config.toml
n_layer = 13
vocab_size = 8192
positions = "rope"
init_std_o = 0.0152
optimizer = "soap_variant"
grad_clip = 2.0
Each number is 500 + 40 x the weight over its row's rms, rounded and kept within 0 to 999. Layers, rows and columns count from 0. Numbers have three digits each. The size before them is the row's rms in percent of the matrix's.

# layer 2 attention query, 96x96, rms 0.132, rows 0-95, columns 48-95
074:513552452430510494522497462503531535554540513450486437573508470458474499474450508542476504495516485493490467441509452580536557544429506449485429
086:485488605520510512471454522498464491464412426512468489521494601509505543503495526493569533510452437465485571406426440429473529477489507456556462
074:496512450507587475493532434452502452443480402482496504476537572494474536435524480529532519496473450510534485521476480422488497455513493494577493
094:464436465550485537499499477497516473512534515543504451473535520516407432566601475469519548401610519529519451559450552499481472459554492547510528
095:441425515506474441556382472459475516475454528515505514551549595472429471491518458511509561514466457516469533534535495489506525451499493519510565
107:541522510485539461521462557474452479483492524536541493517470485515497532500520531473463427476501450480486520586560430501493551488509547504423514
104:514449560507514576501519464465509548544497416560466501513515486448483480472631561550465524464439486515482492436479477450467496513436443533463477
122:437506516425503463489534507587423517448515525494558553482499505489521534579531488562474501494451485487509446456464516473510482471474577458531510
111:435547454548483476539577518493457531377490540436485523517448474499486505495578466541521463564461531501564479483457508558505517520505566440520443
093:469458478529573416513479539520472420522523485474535555501500455552477449459515458507528519518487472473436542463501488442505521507481534436532539
098:545415460517451507489523533507524540477561441481536444526545489422436521533474549475480499428571480559511440564446489470471508475576505539519485
136:468575557449535479529519485521513488524510445496509489493537510467573501496530527491547507462515476543436505482430521500476392532530568469549485
086:428481570473436476467488508460510540551518451482485521477570438482503506442534444512464492468488483516518468549460450479473398521458551471483459
087:505503452498581463475525440576593479473605565465480493462511516464487492473474444448538499461517412491559494539501448468561523525511457505539511
119:500478474475572513506522574538508457536511475490499501470449505526404515398422537470494441519479459590461493548497438529508538499541437515456500
104:511524452462449528492590484513474508494498466545619485504471571535497496596576518560545558472488508520573435417444459532485507507501542482507518
051:529498505421530458447599507401532501477489454526474534478495522479466493442489465543540505496482563497524475481574439507528510452452474530543502
068:459466487487462443507521472564402492460520563508484437545512508491508483566463509541482469472527456539457545523461482515567497519529562558425477
114:497490537470443488531553579520517475514527509452508550471494530568521464523527470514545471539371435425437572422418518496531515519505593427508492
085:493464525487508474479545512508510464519550469488521486473509542459505475532452436531488549513466565497489490475464546504484449479439489499524570
094:431533497543561458550475437569519516521523463480518522397485522565581491507475516513473558511491497511515516489441487524476471448528532528516541
083:479527521562514444531466516568479489487541537404522493513492476510537498519504469534491461452587451527536480469475457478448470602515516551501524
103:471543503572419499433403510407487501437505532528524469590519446546530530600515411519546486523495520539543520503513466491541442487466464573484518
109:507550478472559561506521552592476459522492433436505541477510502482438466503612499520482481444474514464560503427488483441503491493436497477547455
102:471508536448471538560570459473574492489472538479511509468494525512490489492494489521544487498496535415498540478409474577479452500492570440501449
106:519535438485461486513452445477535467531507477387523501526509517527427424466561524562575456513465538433513547488537448470536494489430539515579507
115:465490496511509470552556488522459515536413544559538532455453479457552533510551500578432504551369523453526548535450484485531526508444520479522484
105:529533579457462453496534500523469452496584472471525478524515538549613552512459480503478519426479524462568470434424496551506491436505514461469497
101:615534492579453492424490599437525453520523491573476481525499495475471424466507496569523471486484495516551486432489544530497558533463528534487460
111:469477488485503511438503529500525537504463473541474392459475514508464521513486423474416547534502425484480485517517596498399486502487569485513547
082:478547477480478510492462435523516473518492508485468500452481479533506533539480519525546514481489493516536476542506503449544478562524413493460507
095:450484518464540509553472484493550436419557438571506468443519527515511484449466550440554457522462530502496550422570499543510534459467525573483522
047:459476611471547424474428499500474488581485487404463502559455560540519477480469490481453500569557574535570500511560560558492463508503466478458488
065:481543450559527501472568496521504461591566453547537506490488551490491505563477519532543494477478505495514471585508516513480512481521579513520539
052:578486545457443477494491480507568487474564556487567563448505477500498462553567490556501482510502531475464509461461504459423465513511533495550526
097:526503518598439475414500525486502467522581536381544479531540487498500437483481479476538519548563513549532479465513488485510506520480474529510439
097:475517458516506596607518569546459530546448512461499457520518524500473480465431491532507472518480516425519473496469546497500476576529569469456493
082:476549482517454558504578522524496500546544463498467435470435432519448498516506545494471489527525484435488456550454472502438546543490573510394491
105:484583529513451533500501502522555569412472536451455492543584533486438500442572500400532556508516399502478527533442514565467516510496468416546497
109:526533545485521512432573479533543526478506440521481499485515531496554494498486437557553500504498538429547454504481558517556526490499477439487488
114:565507521478512512622487510529533541420471502476467534481548479498457509467515549433520458556468493508452489517571520476490546511493466479517503
119:518486489544459525455528470574499546495440485564461483515520513477494440551523478550524555467535458505507540528444476491502469534567543554506479
105:509419538559486535535440508506587545483524505479483542543494504490534515472488521509450534500434500521524563502559461492508472444469483595382485
110:482483513513500439492524478517553443472565543488475497507501468447483575507578434494500515564557458524502491554506496513571518513541596488469475
105:497554521500608511510564494501480450539514481457493419473482497535504522516408515507490505451488474570516483438573496523462490558476509569520525
118:567533483493533468518577470550532485515521499540426571463425523540508608466549455558520535532494508545511461492419488553541468436543551464504533
115:522471455467486525497437544510528463499486508469469452539553474440446516490521634484446470547543530530508515493596482569435472508443475563514518
117:467507413521505532449492487497492518519485519515432580479531457448507441522512453422495488500429512539473524467501496606509557544465449445507522
031:548448453454463442546532475451512452394458475522549537574518555559506537506519448580518458480481508526477574424501510580482498496480507528468534
043:478442524498497522491453515567430518545437504453497465515484506401527516436529524445500495477554553497539406522505443455465499475486464493497496
076:542487428448518481470555495499504491506467453609466449517402493525468507517498489471404456452507534463525498496487529452489499460550614531492527
078:502523491470448577488519463541511566445546506370536612506513504546552461470503486493554556567457531449511458572494493472470482499511542465544526
100:510500553547501495487591471503478443467488559471571531536574479456530493542541562510530477495450467466486502434469570504456528439509448426503497
108:488527424509575484476523458570474483484481447507500535428503505561526539488524473516511460455423509514513561475462463496558501430437461480432502
109:497524445450485523446556569554488518501469475515519460454552471460500481534576570568425578486469490525491491492399513492490464512504431505506538
126:525467489505538586571469440445452510542522569496481508518460518533473537548418544431554493473558502497504494479513439514536450574506423510417517
110:552493504518445474468408456548498592559543481478522509492483503503431462435421502465558522550521509506451609460503505515462519535516478545455463
117:467547509459531500471545452472495470477486503460504546457562475475447520540491514493486466533470468457530519470435480496505484440491573440568522
127:512566500510533563469542466487504495455451489526490451520467486514474508493483488538504490506409441508585539492400509498518540457444526453509512
105:494476463426445494560434539418498462459517476524489516576492456484545493522533484500437521436522486484527531483362543421558512480488582506496505
113:524555542449525531540535543472498430465515436480504495491527508507532504463572436439521525508418573473541451582448503436546531480554511502548476
097:508553529479541444465489547461501402452522489558480467486567483506565475481461514482502490411531540501499458516558523478612490460522543448521509
123:512457466496515559472478502476512458530556515510481530551480524390418464510433563417566539480543466491512500521545456519466540496512439518492490
113:521529563484507449500523530480529472530579528496510487536475465474472469441539502457535495565525409416439477472553466543513497527572517472447492
072:496443554533479530473474599476448528521401503499560484452511462520484542465476539495408487443495462483472492445541452536512540466523516520465476
101:551480610531459511517479603452455452457499517537546515487496525550538476521487504462500558477438499481440515451437454483424530505525520484440488
086:528518513493538472455511440530504498450470509478525499527490528491509542471473406523508536532446550423566449556483560496465470478587469501524513
094:504537499489439456455485496503445548491531481439474481507449462535503418517498562405555492417521430448437467463495555465535540504591545531494505
095:585544533479404469382516519441539480511468516510521482496440508465443493457457512546622522506469514525510560533575464491514556473488535553473533
085:529502491449458434486436636496417473450512564482564561495504448511568474517501512490459458467492469532519520525574506539516530525536521519460475
099:504568540538459519472469535444446484479457503508471567499573487505494544561480482486434490430485436444513445488455464439424525558474487528479524
100:558465537484428588538471536478525497576522506510477473512535483493451479501527423550499441456493450515485473471466542502470455532515533544540438
092:457525498475506438488559475513436509500428502441506399511506488523506499462460481538490477526471511468555513469529500554434561522420459471456471
097:545521518451509509534493450593478571522555546508459501583539533469501452519510460498535554477475495497527585473543591471526519548464482473585554
121:538437477389490482528502497449571528495448485499509525483506490489480465478450565515509461517589497479504497447451476443493495541484571518518544
107:470463548463529516420569462487550498537510431463494448485472490453471439406490533503532515495459505557515455540512547473595454556485490541491497
095:453508484524579570415482407477549534503466499463511527538520473481515515546491522494551501538498503522515499509497416546515521488476521516569460
121:512444479509479408512453396520473545396514514539481441508497485513457466532513475463444468460478418465502525444525514476512514459544393556481461
092:522511561489565499478544557433493477505544515467614554456495565481414472440389472470522452499463526503539456489527482496540509449586481504457499
098:476479475545532466502534503514519448553519497529579544464483477478539470501465612525534466421473419552478496534457398474466542517554511474485465
099:454503521514528495495547460511517444487568494482538492463474496537530522525493463496553469522466588472539499481414496448470449513479528537541441
081:565486508512539501528439539478440522520345527559541532514497511486489480451472472541473467516501554549507507526586511517451540546520531450520498
102:466522571425481525488485530487491519453459450424557551513537467522536568476529517496465558471455550534441544397482498532529505543497508460533540
099:544522574491475470506534420524514473523520530399528508499537454512513486475496514468547487502469542534577439560488531503509502466429462570549498
078:442533446555571563442534401442497529557548465512522551497474509529528520510476498471523569495551481487517471517456471519437450520523448488528549
081:503476460426472417503528491595464442536542536421450597499518467537537469492520526481459400513511466518502494528506491549541473532457465563545522
106:506424469453522454476497496489561427526469535496575509526488594531505560590506460444521502465463558487522506549501560457504541545576476512491505
107:519551497525494420463495638545468527488497518546484486542473492545437494486566504513442466484515530456477494547443485471575505505467474463507534
125:554426480517521555498553536514500478575532491572498552489420546543469581489488466506491498536494464474535474583467554510455490483541515508379477
096:526516526476559498519509502459546535482533485451494503432473466524543566468460512478487535469522503447575480508547516525458550479437546502456499
100:503519508516547602543478477474504535493476527530522526518523502590511570516462472508502508493408519475520420502424431512432549530454555522543466
119:553589458448476512496576502497465491503540588439488494513468573572505587497464497521518521525492505485513450526470476536571547469477528489471598
101:517447479589551596501430411509465467531427472513486580526522450512445413499516529550535581467466504524423572441471452514518519502488536525433497
129:516535512442508488527463554514469519485514556535494440556474506530469515480454411449464424551514487454548507520495524497474534471550481466526498
106:505471480509488544475494550520552496514516480536402453492464555536526543517524435528485484460542522520470509441552547505535455547460591476490425
093:501443506447463544519511456531514490529394425490528507450511536406599489493555466570506467468513508558503513518558504463535525516482517459599454